config.toml
n_layer = 11
d_model = 128
n_head = 2
n_kv_head = 1
head_dim = 64
d_mlp = 320
vocab_size = 4096
activation = "swiglu"
norm = "rmsnorm"
norm_place = "pre"
norm_eps = 1e-05
positions = "rope"
rope_base = 4950.0
rope_fraction = 1.0
qk_norm = false
attn_scale = 0.125
bias = "qkv"
tie_embeddings = true
parallel_block = false
init = "normal"
init_std_qkv = 0.0504
init_std_o = 0.0107
init_std_up = 0.0504
init_std_down = 0.00679
init_out_by_depth = true
optimizer = "adamw"
lr = 0.00284
beta1 = 0.9
beta2 = 0.95
weight_decay = 0.073
lr_head = 0.0129
warmup_steps = 463
schedule = "wsd"
decay_fraction = 0.411
decay_shape = "linear"
final_lr_fraction = 0.1
batch_tokens = 32768
seq_len = 1024
doc_mask = true
train_tokens = 190900000
steps = 5826
dataset = "wikipedia_en"
Each number is 128 + 24 x the weight over the matrix's rms, rounded and kept within 0 to 255. Layers, rows and columns count from 0. Numbers have three digits each.

# layer 5 MLP up, 320x128, rms 0.14, rows 95-131, columns 0-127
146097152097156152178150126078128146133164132110087117163136118113104095080124130118109101169126110144158120160104093058054096108107095142101159106115107116069148102131164173172123139134136109096112061121162128143154132088130115149126075108136123122141124163150135150097134134128092084126123151147135135078130146141134096153119145203143092175113106134163101096147106145105100130110120
115160180181136119133102136137133136130144156122142119158121147093136166126109149116153088098117147167150097086162055130105093131127124136130106093127172146094161165128121104147126149130119118104127122122117083111126108137107119128117133112163127108139172109183109135169106138122137138076188149142106110087128142096138163075119146151110088127118111140148121145135127099131106078143088
139118126097071144154072091124131164148145084118120121127078137141161150158135119151121126083120129132102115144125106144083136138151144108150131087113138120083143146095098119109134138104118089137125141090130119096152092111091132150124141165112133108162126143095150104102149136107166111126115145140111185151104101088194153152098165122126122192108098122130138124153176179142154100135211
142133110136054139138091114168161130120136144162143158148104106130119104159122143113130123156136134175109153137174102147121135114108145126123089182091109129115167111109128103122120127070141102102120135081122114119166100120163132121163088100144079154119080153145102109119083138136136157171103145135153175146088109140154083164172136109158138119104173136111155075148125117102166077101090
095132144148131148116128120109132168152123133123126153128187150149099096126105107144151158094168172150122165105137128139157171139127136144125071171148148148125098174121127114129128108132113151119154166129128107104113136130162201126139148148114132157147112127114126085107119118137118121066127138143163113140057170101121098126120080111143108133148163112084132149094126184139116143126138
129137132081135140115118126082116159129108110069098136136153076119140124126137143102153165144134135133112151097121125108144100155096101122125126113110110101091124110112095101093107148160109138116145114128148135139096129117125121157126136131137103152085140128151162154147140136142092145133143138118106110099086113161143136159099127123155159125107175166149116134152117111131118121131166
119090130151105108087156141056153177127089160124140141154124141081116132139122090144159155132109146138123086115133116137121177096153162167129114119116120113173128111139134108136115141082129115153168156164119158143109183153110195140148094148119153136084112115158119230096125095154162120148121131076084121097142094115162121106181117118142123112167119131110142105098173162184120139130089
160160118203176146173150085126139105137139111143104111105098122114184120115118135137131106150139123140121149101123114090111148111133168150071111190137147160132108157119085146144165181157129116149129086103131097161089117096149095104129136091152141097119085112152134100128115117140103158148116143086125133101128117128194123114162164125168111163089114115078126138152084155128149111102136
164155122128137099099125131142180158105106155099084156167115148158138147109128136119137127110127124127106117116080098094150143136137138161148137122117110150134123151094130133120118126120100139137171119160119132137102098105111121142092187132119173170136108104147171088131097171119107153169159119118155148141143116114142134105118119127116135109145118158124128119109149117130132150124148
052069133081171131146074081104102077093069079092072113109109099119112090204152162112120070170164134137135133106115119080129112086108122107170111173114130138131133114072119108146130139129155099102144162116127130158098113111136067198183151116116156107116124190109136188132153211145162066137133114132148151116136120093116125153083108132163157140090103133111136102099135117130101161127146
120121127152123146116145143141114130103132153166160100138149116173105154180129190141143123110122126137108136125143139131107109150149154126097142130124098131108115127128121113119109134156124153153095133137066120157142116145162173160168109080139147106114128165145137116139131150127140134119133100152097147126119131099094098162085104134141119083129162104122132112145128154117115123145110
130148099147139150114124142133077132152147116175105183130102075150156128105145107134108109124154093104134133107098126114139115132133134108165121159128144112108158140128112129133126136155208156118150132117138146110127121088151107087107149085125143134125163148138130117123102125105129099111123132136118138117163120129138139106130160132100116135120155118116125151095153162126120117125127
181091092090115104115097127147141118122100123116129119139120145127099038125108128146116141107114116121121102120134113112119116131130149120118149059133124107120111133108150132130160138159136136122116189162075145133122081145149097147143154146121135118126131158115128180107118134105111130151142180112182128154122101140149182109121109135148111130115107111155105097094190140123105129137144
111141148139174162058120128108115130126118136126128131076132073155118180079146132103167135117140119063113134091124153135140152140120098121105142088082115125126121094125159132128173114172120153116077125108136177122110123092096110137122116118148105107172131083135116111099130096087140106153117107153099144115129108148144125118132155114132133091087127153124094112171111148099063134125169
121148146091098116131117116179135171152119101120155102126077109120132108158099129117146115008124103133141117154160114120137144099122082136123150079121175124134145109138136074114124156136113143158149049170104088135139149144096155136181118111143098159119103156134131086098149136136119127148160120135091112127147063133167125146143187101137112160059138122098093119124097132107090154171069
108128152078120129112083149085158127155118175100128121132130070134144141135138161117175132132116160133105128117149139092129109129103136133124110126160148129107143135108112138097117169134110163138162144108173123080120123080129118101108169125132134143139139123151161100131143133105116116102142134084087115152124108161126149160148150095118167109121123124130109117172107139147102129182116
152145105088156142126094132124103110131115136132106126130163103158091128121112174118158136167145155126126157115111150094182081139147135183139130183126123101094117097126092122124107146138148095111109118115123123153148126139141098107132131158167158153150114123125114152161089132118110132133093142131086139103105108131140091142109144091149202110094124144160129128151102139093147118127160
127099128129158135129174131111098114098105147150126094102125104165112142118165115135155121088129107129118131120103131150137112116094092148097076105097149123130146108153102124131148128164136170111093081179129131136102153112141077098150171109135104124140136154104124132130093106152157147070138150129136142108156109066117130174111086159131151130135139132123118133197104111094167098120110
096142138105097106121111144131151117106133114119121155136137128135119130208144165148145131134129146146112134146118134163140090152131139115112086123145157159154118091140119101172127125160141106086158131114148133104155128104145157105130107170116107127101131150159136138124128139144154094131086134128119116075085124082144094101094125126084128099177151123097125121152130147135135106172118
132165123162134111122144111141141151119117117112130140135141115134089136140173122150197106148148123113134120139095153120133121128128122128137078139176145118121134123103129151162131154104136129144121135121106139108153111068133097125109151140145143078144149118124144090124100137078112145148118145132100094124171132115172179112116094123112119074102138125124105129160110182148070105141132
135127144089104131121138129161133148148125145100115165133115140097125158136112122115139130128123158138108127139120124161142130149135146139117133128143178115113082123155099141115085136117119138090092107137147147173145179116122133113139162174123114133128110133140103162134163130115160108128123120120141073137129160106099162147117088160157166109154137108126154114140134148118168079122161
149131156121113117131128151116108120156141175080142125149122160188118134099131138157127124167123137157092151169095115142145141152112146143135118123161110161107160155103127078136147121156120129129115132152113130098183153134111114133132170118151122129156121093147138119092108099132115152126108142133126141130107153104155107155151129096119129110102145126174094120136135146142118134113141
158142116163124115130151149104089133194135125121154077104124141175132137105160136100121116115097141103129114173233136150143159159094149058114114134106161118117131134131161119101142121091134157097127146105135115116117121136128118147143123161107150161199110110105173096127165093137125156142113111149147113101180136108087132106124165093069119102136152107099119130090123113160137125116101
134144099148164136139138136151120134105121111132098097106146152088094110112064136141107085165116110108104130122135101111148126145123105089095091092149120159145128156105133077147147175092092126110144109113163154171127119103153119137115183139139071156150114174111178173085056118148104104145137106105130089127112157131155111147118147164126169157101071121085152124119136152069131097105166
059116137110088137139114126189113097133139109093180133136094144157127145104152131095142114160143121165133145121154110125163107123146144110139139151081127109144121137128109119122114139170143142150125105114085176154106110125104101172135121102144107125133131164102122122077140155106141142142135175147143131126116153150140105102121105108139101106123094118100117162101131147104146125126091
117129144136129084138114136148107124090126102121142142143152133150159155168115128136115146092145123123168107159117109125112103114118120116150164110150131152150135161118113131129140142170096136164113124110126107128155121139111133107090129110151142119104099125145105138130101152135158100093106117136135119093101128132101097144108126132119113118153158148109124120140100147120160100135126
111112148139165154107189123122145081102145123128158142171147127119112107092121149094133141081130129146128157116168109139127066124136123132111168065145139129155149106112133143146136086101146131102107080167130097094130110106098115130091125109110144134108147143114082114130131133125166073184121128096130118150174130127171104129120104112139153161087144152104114144171144100119149130136128
126134103106126130127118128111117154080127125076153105148168157147138135123117131088119124122113146118114120105148147137134111146143136129143130141101130110110111128084144134113102114103113125125147124123112170155131109117169121112104121120122136112095133125131163145142104175112102164127133111126142122118113125150126128117098110090137161121096155137162128105127163157122177114150078
173131102148127099102106116129135154155110101114127106104071132116108089141083141129131097148108097116135111126139175123154141153137107171108108161097124114095135142097124090111097125092118141146081157162135102090100120096087118113126142130125141107111131127104151104134119122118144160140142121108139119139123161123103124102111104098131146140127098157148110146151152141185118159096147
127146136127102094174120113108121161128121106181126107106139160136141132087128154175102150167105104165127173140099127124155118139102173120138178123082145134180181113125084133136133169142166150105122092156092169155148145113159119144133107141151104143124101139127096102164111159099115129156116126143117108136151121164098115113098141144123124173110138133066091155114091110083132124130138
126129162153138103107120117121131118161130163142150135147155129141091152162124122128160141134132128113120132133156080172128130143128164132138147098130117149104097059115112133152121142142077141136139119112120162109103109153128104134150101128158147154152127155149109159110130124105133132110155113144103112124117110131137118150089125130124125120143153079114122152160173133150113096130130
125108104088132150149130174152145130139090131146139114133141146153115123154082146118155111126104166133116117140176145155130099165105117125141085101118103129142111151136100142115152137140109116124145125124132140160119131113106116125127155163110136125140157092116141123121115133131134122107127101136110135121142150091076115142151120114134142105142134184142158163105142103128129116144101
104101103092123100165194124106111111135138139090130153158121105111150116105091120134069103137151093136150136113133118144140149103082141149122145138143130135129116152136102125142132102151079138121132134167136116152104145145161142126151129118122094146144122150125164114076118079160134117145153139136155161119116090113107118094122136169110087121143081137146112141091139151146160112099108
124088127130120099143118133089144162140089122110143140109155124105149129118158135116093113109124117150126152107138131122151133122124166126143130142107155168067091148131118119135113140109128142154133124105143159193122117132116079124100150115111160142154152143148108116084105141106140135145159123134129134149127140129142102147112141120181166128097137152126124132129146161099145126112157
107150144147106160143064120120095163099092176115147087133149108134156149115141175137122155131127108142116151127059101151111128111131146122166134113085104132177148118126102104149140108122193188158170114121084146179142139169123098099114131168148117119084154130161139129147137110085090145131142141119146200181150095091153129123150205120161122097099117140139154098108107109161138089125111
131099153150095119143102144131127113124109108075189186117080144112101129141128139129112126160122149133116135150086154066146134116088130110154146140132127147136180125103137136117152129135099098137088131130151127116143128143132147151120074135184084147125163177123158104087124167146088142133138111126079135137095115109107061137121087099119138147119151108093128137103107161158122087121099
098122111130089117120138094130112123139144122160134113129094124114124077107151110147114120162153124139135118150136168130155125097134146129143166160123142151160158132103140103146139105115151104099137118149163108071164126140113175097142114152128114127119112099134093109139111086144135166130109164129154123118139091120143114090136133139110090165118092134097113112102160136110093132099176
# layer 5 MLP down (transposed), 320x128, rms 0.133, rows 95-130, columns 0-127
178102117118119115166090113128137107141135105132130116129148132108106120114106125124115111135139178136180103125125146164096101076155093130167152154111112093114121118147148142126011120100157143123109145159157098146150115109139159123099142111122121110159118146136134149124115086131145124125143123140134156134125133154120138141133147167104143121122084127123063113157127138123108135150158
107135154127103138088125131109178142121161109139120123160133110112113121121091112050129091180081123096132148170128098181112155110091143122148140106097094145143153106071153129108106088096151135110135081153113126130129130093156118139090133159139141125140118118145070121134120104138129154115129155096120137096173150133118127084118121107156130118099133117163118083102180162079122120158111
160132143117137135118120098114106127095148121122125070108109091113138143106124107107145107167097136127140150122128106084152102141138136070082123081135146133135133121129115118124169110106066097137114166079117081128108163045151130150125104151100159131123195181112154120147152140112158172154099119096159176123087125115141154150096101114081124189166126141123190153183119101127116121148134
163128129161070124132152119153146153116126090163110125104134095157109161194142110166102123109098096136150125150147121148097115125126166122127183092189114090098151107126098106153119152104153177078113119141148121108125104131165177140163139142166138105112099154101080151118152114109143126174132124119104182105159169141088139141112159208121161129158077149124103101156128138114126105115090
138129148141107147090191169167148167131133117173121131160132094142092151129128132106136124131166088152107135169122162124138144118147137137095137161112140111154139153130118128145184167125102144134127125131166177182124095136106141133131133153131109196117127140158143148199130104115104158153124154106164083141135144150167152126101121122093132123111147163131151062110124122161149107104151
148165156131152137121170170145106112114119116112115109153127089145123119161110152105171116103115165131139154137147137112137098150111088116112125129085096125113115113137107116144151128162091165154137127124145157106087125112148139078171131148151150130095114126121142100131113147120132142109140102113106122138139103148191096123063145115147117117126159128085111155185127141127130129119115
193128132154146146106088136073143155133121137108144083137143128071170169091110126155132060166147109135156138163130156123141134116157108148123101134126109133173084115153118182128144145116210120136128090133114208178119152153133108126178090138105115097144159117136157205136152114124098093166125166137120132099109138207121121161130133152163154153138153161136107131148141143118148089102128
160123108140159164115145104181157158113147144161155086141140091144155121158115158157153155160164105176090157117147129080174144098158181160135090158093143143160144106172119147123095107127142119101085143114130196110191133118093090157149156129114142153092111167119146138099138130132155111093114119086124142099141089108144081129147088079176097089096136107103129114121140119134167163144147
122121179146155116130151127149125164114079130121133117139134119083084138138129107142115118124095119119078115144132133120149118159096170099151122100169150150131147134119111118162094155138133136115135135148112150146163146129123122136132139094121136155128109135110134107132125084116108085151129124179144087102093132155111102110128115142093109141132133119118138142124121116151136089147127
111057108174125072163069095119122124099120149117114122147150115156158146157168161142124104155149142155124120195113125114109157160055174127119147132137099156147174123110189099102151160141160128101113160128174156164180099134128142185178171131168165126117085089054089122161135139144133153145134161129138126145172138184116132119155185081142120114140108131141176082121184129107151101154120
138128132137130134123108114160120126099151137137106071141136078117127103092144116143085116152121134122145137164119135109147140109140106111131144131142099118147130147134150135107154106131155100155140147131120139096154120104119163128133134107126123129124082090145121102127163152160096119146143129145158154182088170148118149131194166154147144127101115088131098150124118136123122123199132
130154116108114093137109120142116125138128125126100109101148114097122122141076115141132152127143151114170126148116117148120112098188094153089120118142120115124153119117149124108105101111104103112132125129148130109098070124127137117117143128109117097162129108131144128117113143146123132106135126099121125119125146154141141151138118100110122122111108111164097105151124108120102139107117
112124108122102172141135138108106123131104130134129145164114146148089086127108132157109129128108075168107109175117098146100181099103115110146149125137128101094128126184154131143160113119149146179129143143101130150176152140125159131134164128144194131118098097105131140113124078127130142125117167113128139129127109141119133084120145125130153143137072101124125154146123132114094080216133
153164085150112169146129108145145153123154121146121068126091113114127128132114121108119120137104091100093135152166118195166143144121122160132125113135133133120151118083071171131126143160099161077114097145118135130134120116112122162167142144131159174127129103134084152083123126061095138152113125132110140122082129165107141120088166133108117141133087173122096115137147134153121110059049
120128134123171113064136107128140099177108145145159130150145165087110115143080118123147108078137082131168118100148101108086137113169094129098088103152147129194141140113145131157092091094127120116124170139168095122159119136137120148135130193058135120142043115122117099163143090068155086124106089117119126055115135103146161162130095115138127082165114141127126125124109146101113163128119
167132173090138128132105137101123166149088105069161162160126123104099126135098145124177136123147188111103127124080141123171141130123142100106121128190133140092115148123085094098133115141153125119151118111177138104100104105154081132132145113113135113150121140125161095139139145101139122122140124117097124136097118143126188161122154128153159099157158104130166106139111150135133130167136
139126115065114146130101139147116152174135097129112110124135108156109120166160161142135100134151165119138155090138112102166086128125114135189144106104115151120147170167139103110090143105138140149146074147143117188137122112153087134102147136126148163166146193163132133131096141118132169165128159148121134107107117107120106156158120116131152144144115077088097159114166158155158127110176
181132082124150113131122133088141130131133173083125104116094096121146124133138091116151103097153158145149131097121140086112156146164136132121091090122096152138141125143124128143148114110151116148102118099160188145093066118143148124136075154164136106104142137176083116142178126118152163134164150090125111159136110142139174148149139116204127164116131122157115124143127091109155158143155
170150167130115107141119115117157150126098092126117109133138115127124126127130142155151125133192176084128164159087175135111137107145120101151089131066144115158145102128149150105167110119112099148115144068129125093117123117113108118170132100150091134158122117129127106117120126128113104142123119126120126161119150143171155140117133090131103148122111125148134094127117129106145154144145
134150116109147122105143164108104142162099127139118117122150097135115109122110119103151127133140170112096138109122121142133126155187106114141130105138083129105131129096133156082115156128114124082152114123134149131113073101099137110138126120122105148132121109116147143142118161144103105109153103092147115143120121127121157177112100074148169115166118133114085094127114123143147151152134
147083122125125156121111120133126157121082147120108163117123161094107119119129130125146105142115139144032106153101120135129151127125155135111122149134143166116113135159102162114160141135158117113115149083118140157134149093115134151141117123149118117099110140134116162115141157102121090123094163119122095135104131093105158148126132126104176118144129135140137121135145110105134134129149
100143107092159109115119138159154118105164152123077107137113144101102123118133087126128189151120139127138096167109143141137132109169144154120100122141111086136143137140166096104156136106125130126087099122133140154139127130126189112146083124126122110145140132124122127172136139111105147090107155157150085190114138126146122125128162127124108153116136131105147142149139124101132147145104
092096090115090113078130139175144118172124107172106120125130151173094144130160129128051119121127155159143159116167094113182134161080119110094077154131100111082094118152089149130137179123129098123099133087146130152128146154123107127090119138133093166136077219124109143127147148125129144154109150104163134117178165136170112158142120184049101108101138141114147121100148149141128109107168
195102098146146100116160123159134125137094164131094150099175146128133080130121137156100128142109156154080134098077131086156113131104146141147136133156135154139105122151112126143158127132175133153156123108111180134207130131118137141119119123140169153179087154161091145134160158125114131110092125102129139127191140108107104137156111143126122094111138102135165178111162132146142084131123
129133113122111121098118107129104104151126113126109112147151132116076122155093111134055174125121131134158097141144126139123154082114136122173139171129146102110122081167164164104159161090110128128147113126132110120129102118157150105128102142125142114176101108166145158130113176149111149113120136131128139160137137176136152113169102122105087125107143116146107110108137143143139164156126
131174142138148149130144132125112095158150138111091125135120137110091097125092105101101116115163135148177091128124154129121131122151107136114115125151131114105128091108158158114134105095150131121125121132142150126134090124104156114110145113109116119124115131151106129126129139125135171138155128119149132190133160129137144150139126156105144141102123115128082110133126123130103118141121
164120120107127151165088146146096166161097121112091156104127110121114175147135125162127129140154142161126079126101151145187130146150141130117115181120098108108143099154084070102130142149143120126152162135140128089114172142146117126151095099149146118156149157120161104136123135137120084069134138148130110115128133135100126171168116130155120134160124131161138138142132165149146117094187
076124115127092133106145179132137130114134119110190125120153133154127104140121141168178160104101126112099141108140130115125102159113120118120126108093111120097112162127127123114115147153130137114148110162100130160143159137170118128123114137172120120125127079142130105124132099120129136139143128154115118138112153118108115140104098144131140111135182107120176150135133096105129126118106
113187146113128125129153131121117152140144152135133173127148114153124121186103127104145135107138178140135157143141142134103111149103117145137108130143102119071122171115140120098151091095075156112102085136148099138130114151115138128090147150081100180160157122131153122124109124146125142109132086145137092127128170093126125126151092103140142110143124164150129086158129152136143154134124
107151127123159116090138083124160168073122112127114164105145126124094109101157090143145129107135191089147143148114146116137128123082130159152133094079113105101157110034129130142120151127133158096119111152064167144137119126111121136111109133109122130142118117098147154114179110130092163133124145150173153175122122142098131148099127140123166110133099091136147109093157133079129101066133
113162122127125094115137101125139133153143132146090115129120131120128109107125116098112139149169163131173130129118128120111134101138103118099094132137138107130154146097157130093182128112128104131130125109135143114128094109134146105108135122107131128126127115139132153121130132134165121124111135107151153147114125154141119137147137120137143176104103138135105113132103121143131141135152
150130129144173115154105099142098156168156138114138127117122106090130081115153137117128125151151135109118100128121102116097134103144124120115104155135163159115138140107143133084094120114136115120117117094172128131107107162152119124121096096110109119134123134129105118126095138125145113138113153138142139162146117149144139165117151128123144182111098118117076097131136110148101147114148
088111115109100151196159109105121096119120166156142127142074130124129138123131145133102144136133069140159128124145129128126138117100115142134154144117153159172120137182130132180199121108104104154128131107113097121138142178149095126119144104142100156126132149143133138137115087113118143155135160176110152111139128110148133077170101163095119116109096119080168144111134093152128120082115
115136150108137119123108140119124093144141095173100089123124113096113113107130120125102160150167151113149114106101108169160137135181102161165122140112140109108125109115171137110163109128117096151152128134117114122137116124123157133146137140123125133099091159139130120141119145129110132127137133132122134188116157129143122146143128127118135147125112115135102123154134108125166164180111
103167134094112116138148159082148175170134122134109175161134064143087146129159135143136135130155071155143116121145134155148099161142114097097152123103124175158124096132149105161164114146133134129116113181117131153136142128153128135164189165135110152115089170123148106117146120135133135138165091139134151175114114091147127080134162140165096112154138119142150177154138125126138112158123
132128112116126123142122137109139140120103097070130084094157140153086099101118121166132129115129147067141114130127179123112115142148108098139100157100109143098098149139133159118255137102060116155142105101133169126109131095124125120115101123111126107128180117136170121122116141145106137142067150132163157109099113130145133115175101104139137173104095136116183102155128126130171105102154
# layer 5 MLP gate, 320x128, rms 0.138, rows 96-131, columns 0-127
116138087097125125131116136144103118139122124121124117178075165144120090114132138117175080139147104187128152114142150148132098098083090113130157093100148159111151144131094117150136156117141131083083149160130078119113126106104104122125128082089105114101153153098126152131089050108144121127097163125086085138125116127097163132147116141104107136176050150160113106145154114125105170086134
126151101070111113167133091140110158100091127118135088098108094124103197151098150131147122112155142111140143141133104138116131077124158137192148112113128151190077129154147115193171120126092124141086203153150139069116142135095115128137117085110145124054107174118119102141140117164157113128076139128119139143180085123138103080163091139112148104064165180144164100105165096173128115125091
135134099188113181169132092136119135150103149125172157163138194119086105098129118122138149155142123108111178118119123145138108102147109156137137098070133159146150134153132110119165096051080120101055151160092147102120102110076106120118068168151130139116150109107102135112118093125102154143127146109094128093189131078140125121147063090068120125154206168110148159105167152090157144105128
143113144176128155182108146107151134119147132103127161168099122128116127111136079170130096119105124129153154167092125144147124111132131119099145100150071124122118157111125126158103132137110138127146157132149108112108120130139142135146087125146134124139081177128133131125171124139125087128152172092163141114070116147151108141109121159143106123122124117133089099087137149086122175100156
113136111123107170138131118131136115140171124087094171114099104133107081107147080171117160143138084153144102123140157132144074117121093158119133088084119119110148109168120134120144139135136079126117109157134147135143132141150114152139104120120154148103129141122119131130139120145117141175128160129146140110133102141162119107133103125128127155083119159152137128107102133106102145133135
133130086164102151123087126127125118120149118161114142116163130121225107130122137073171085153140095111190135100146125110087110109075069158126111087129125169206139086202107125098139117116147100139049177124125140111060149167099120137179106160120117108195140119091156107143098082125177068135085077130117182066147167099096147135161139138136129137142170127136148132128109114115148153116125
111076063142111130120164083128137142148159140125128155067130126116186148114156088164142138133205124161172182116155146150140083081120058106060137194090127155122137131107149159131135103181194067158057115124158119110127090138097079127158112115063111110109127112056163139113086161140143177131102167142130093107149139107136111122115137135160128189119099147134089110129107163136134120114088
123142109140121115133127103112140146154164124119127125144124093138193139114142113125089150137171113164145150160125148090116141105145121117111141139102116124118125125152149147135105055084124148132088148102141119108123126143136132116132108132125139098145125101106104127105135127110118161126111157119116164123149108133101148144133151130094127107143138137126139107153148143165137150096132
179105092130122172115197137167106129127112150160190173175142170124138099150182090176113142105200108138145165062145092157139126117155121157121143090042118203179185111147183150144142090104151139153122094116124071107078134145054069101098120160122121106115179134136133079126188080145109052080099096159115155143156158076090104074114107127093095173170124136147129152074196196115111149118139
082138191121086115150114118140073134109123104129078125171157090135111172148166127146099122125111112130145149159124109147102161121119136099125139166110134103120132127144132115114102137156178144119149126095169117139135125146150112137127147132128147119149146147147098120109134116089146112126121110129146127097178126140126110121083145122140159137105125106123134113138124117093136111094120
122170129135134131138107108136168102153133148157114118123123128145135094152092137173149138129160120149122136170119142154079114141134122144113123153134114124113145139135116105101098143124135113135112133090088118157117097153121114118096127120127154137129124149140092130120111162137153114123148140125146133168131125122133152130141142141117102140151138150096105138149117147127126131118133
148116094131177129138161095178138138096140150142118110087135154140132139139108102124129121106092129114162136097140098099147106091147119151093132104119118170138150135108141146136115110117116114134122079150141122164128136154104114117143090136072079066151129131134146114175143151164156152140077120122130157132109125141137112176153151099131117123130139131125168118113140126126149147139100
143107092113088105154139158112143126164128118097152116080111119137117159108156187111078124073123138154131111156140119115177133114115169158127112132099138094096151084124089137135120173137125091139142111167161101132129149129115162094146124135109096136128121153165181130150119135136126114159103168161138124094166076087150169162152076163134100144131140101103136106129169098168111130131076
150124064082140106183162173127129213114170154132152172136150141083121155153070151097178147116112093170177156107115069083155114097137153125149185137103135159133134074150129115137123121124122121154081101174179081113106133167120173113158128079121101109083103154099128113159152141135100100107149109169136159048154120085094081153140152153121147134119132185110124129070140116123144114174117
079131111094137150139130115141167092139151161107117163146099128155122130144134097161135163139140117120151080118124132114108097095094107156130118117136143097147118168143128143118164115129127132149128166109132160097131132136101136129139137134138175139125119120121138141120133123105085121119118173118136153133159079134143138124123099141111125121108121135120169107104147125146119116135116
134086120122128149150090168155131084092137135139122159121136156117146122117094127172106125158148103119180130172108164094159086114118126179130121179078133128106194092184137129135124102118124072143088163137137117144124139150161069123168115170113156081148109083102056086141091138144128142137071117162129167090143128126143110129153114088107147099112099167137150127117114148122130149116108
154156125097157094120147077105120142133124150101116154120103093136154137135161113132122137088172143165148103185135127113139139134107104140090105107113110156117137169139112095142103098139130144145121125163112123103095151134116091147182126123100068143113152134110171095168156158137162156084133133104163119082100104104156122126100098103138143145134119152149135126153127125103156091109132
119141122157138128114141112138152134135156116133127115139125151163146141141135153152143111105141143132119153112106124107141121107155111115115099140137112130089119101103158140165123113115137129136161142128152111109106121103138124052160144144119135115161141122161156118115142127123183126153122149186145151168157136112175143108134143135151130113157111145112149109146103145152106110179130
121152130137147128124092139131180148104106127089129124126130145129124108165156132148141117136126120121121116120115155103130120130112126117151095156141145145135118151134143124131135154115138102150112150146083150113147126129156116112117120143159151079104153135104116104100121132112139146142112151136145140147133139124136119099120111124120140132123129105135153132143134153160103130130102
087141089111118145154114121089088115122145099129112117111089118147099145137129117115072161142164128133181152130158119131151091137113122166127111116107088132133133105170101113120141086120080095123135166142129134122114131126133130161137127100132128100094107125121127122128122102157145130123087161123129133133138091126096136104125106116118144143146146187128133117104126123155123196101138
142111138126108116160088125101139133142104156095156121125126087163114111137126162110160128131132131148130122111137132141114116152131112125133133130117123181145096133115085130113121089142099128129144130105129126102128155106096117124134152150134145126132151103141137136108124151102150141096101109105130136088128091153106072113125132095115080172078152134126121133130103129091105106091152
157138096146130128116147138072156122148156119094160184151071129140127142102143128157099126093151140149144081084184084176119143111098148189128087108071137209172141103153134151146125139114099082141092140183134091148081138101127099170155140139077113131191139184110140130107177115117132109084115125173112190147142106117098110106152113138071116075149161168130193118117211220074117094131131
159118160156113158172103099152146085103114129134119131172107139083157077118131082119156152109153113190178111118141133158095105116108129158139097149117095107141145145168097103098139136117191124113112123116112146113112148126097104109148137205136150090118143109109105120143165125168103111149119166157169143156176133175129085116181101170143118178124116185153110117133091073120096168146121
111112121140104173126133136124114115129087113106114112123131148131122139141159103136156123124159119143134194122108098137124107091136101123148138136103143100128135091153169142096123107131119113091092133127112165165124140161114105132131110130140157121133112153168131123111127111153100111140090125121150138149154088117068104145126132155104141102155116128090101122116115125118144142133102
131162134150143143110152106124120122164140133131123128114122145127083116105110108141115109124151159134151115151177159130151103111142111119114113130153103100088146130117142112080119116140133120121127095139139138122119126103113153147124141100100125127112122104126111078125122126123157167133150097135160128143142120125123115144131109146101126142097125149149106092117148123170107152130154
137114115162138165133124091142124123108151139153088109117153150085104147058127119148144115048108113095101158154135116101137124106111139105144073152114130107114176103123092147187169160132123107126129142116156134132119143094127093103156120088130107192119104129091111137133115106137124090112127145138156145133141128103128089124147107074147150153113148069132127136121131172068127104151153
131123095146149114142112106115135137116130124139122150138119103115175122096127140125101140120174118141148105134130134166146135102156135103120152144156136112113138138131116125170140079107139117177119130141133143103114131129135138093117126095102181118130119145137122144107101113145126119092092143132139143155135134131128155112128125128124133141131097150138132094102151172115138165123139
129140132121114145130097157146114104141108110157112141129112106069135133165133155125122121133101074132154105130160145135129111132165150090106130155100119151175117158148121127120153122142113097152118137188126130151130111131151109120141136109122132101149129161138141139130111128111145141172135116141129087116132144127079135082123084095142094148075139123103140141175158158126127101139111
128132106134110102113129113119110110176114155100142133077167110129101170156068122180113130177142093095118137119126136115143131139148104121122163127144090159146150109112102109181130082109097114188123148117134144142080169154087098129180104104082154134121162144121155122187069125111145070104117131112122121098157154109079106090169093106121124121159119150147135121131111151118148142089133
150139077120120120105130119116128149121149118100085129128091132120141152127114120091104138137143139135131123129124117141118159145117122127115105154141129114115114130134131117107119106139146151129178119136157157095142106108134121105141134110133132141144125110150128151109118144132130142154085111121138141183149148141114137154128158167157165137109124159154111122122106123148121156135117
137124120120134103112125114108105171118115109104142122141149124133138124163125160157145139151107149099134152150107135130122115136139098143154163092140106107116129144119107168147144109131086121120134134133136134086147123105081149152093115094137122179158114118102163109148141133102150172115113143136110116109128104128150156128116125109149133090128137136135155098131136107119155105133142
105162151138127194132108096141162131114137128125124133091125135153134113149143124130134132163126104148129118144143150115113119108139063111157157178102125149146160117144143157125143129114160131147115148123128142133152142158101089104112124145123159104100132125155124121147151125116115136126110161138116110125132149126134155119150146122127156136089140137117159148122121151138088128138135
127114109119098118146120175101115132170132137145135156130154104084109133156154121135104126178142171136138139108088129114132146141108145142136127117154115163119122115139140135091131150153137127123090102110105156119161142122123113169133123095139116140119109140148136116121130119135135124138119113099150108168129131106112095153127150129164107131109162134116092126145114158114132131137141
163101107143131128111154141106166067135160115091146158113066153047162076128172174209127144077144110190126147126129146154148139087152128166139123100138125085119086114149124128090128120080072112138084138181183105094115128142123151119127095115134134109159133115126094087143115119163139136184127176133109077086148101065112153102126102133075139132124119140124131093129176140159110158075114
136137085137147135138137093101163111162116161122154097141095106088136090137109133167152158139153096131150154166155167151137119103147148125094158122086092123064113139173143138127115130063111128167119086162132115116099121150120151126085097095080143080142102155110079132127115126122119167120138172138126180151138078117175084076151111106152103188087127179134116117163100139130099146131154
126123151130133120146138159135166111128175134140129121132135105144146113140109138151104153114159142139130087125091095123115149088136103123139126124132105125129133130117160139111116116104097096120098116131125119101128109164112139147130138119115151138140113145150135137095124129146139118102126149140140186133150137139100105105155120126108090148108114125141125126135118151133117122137111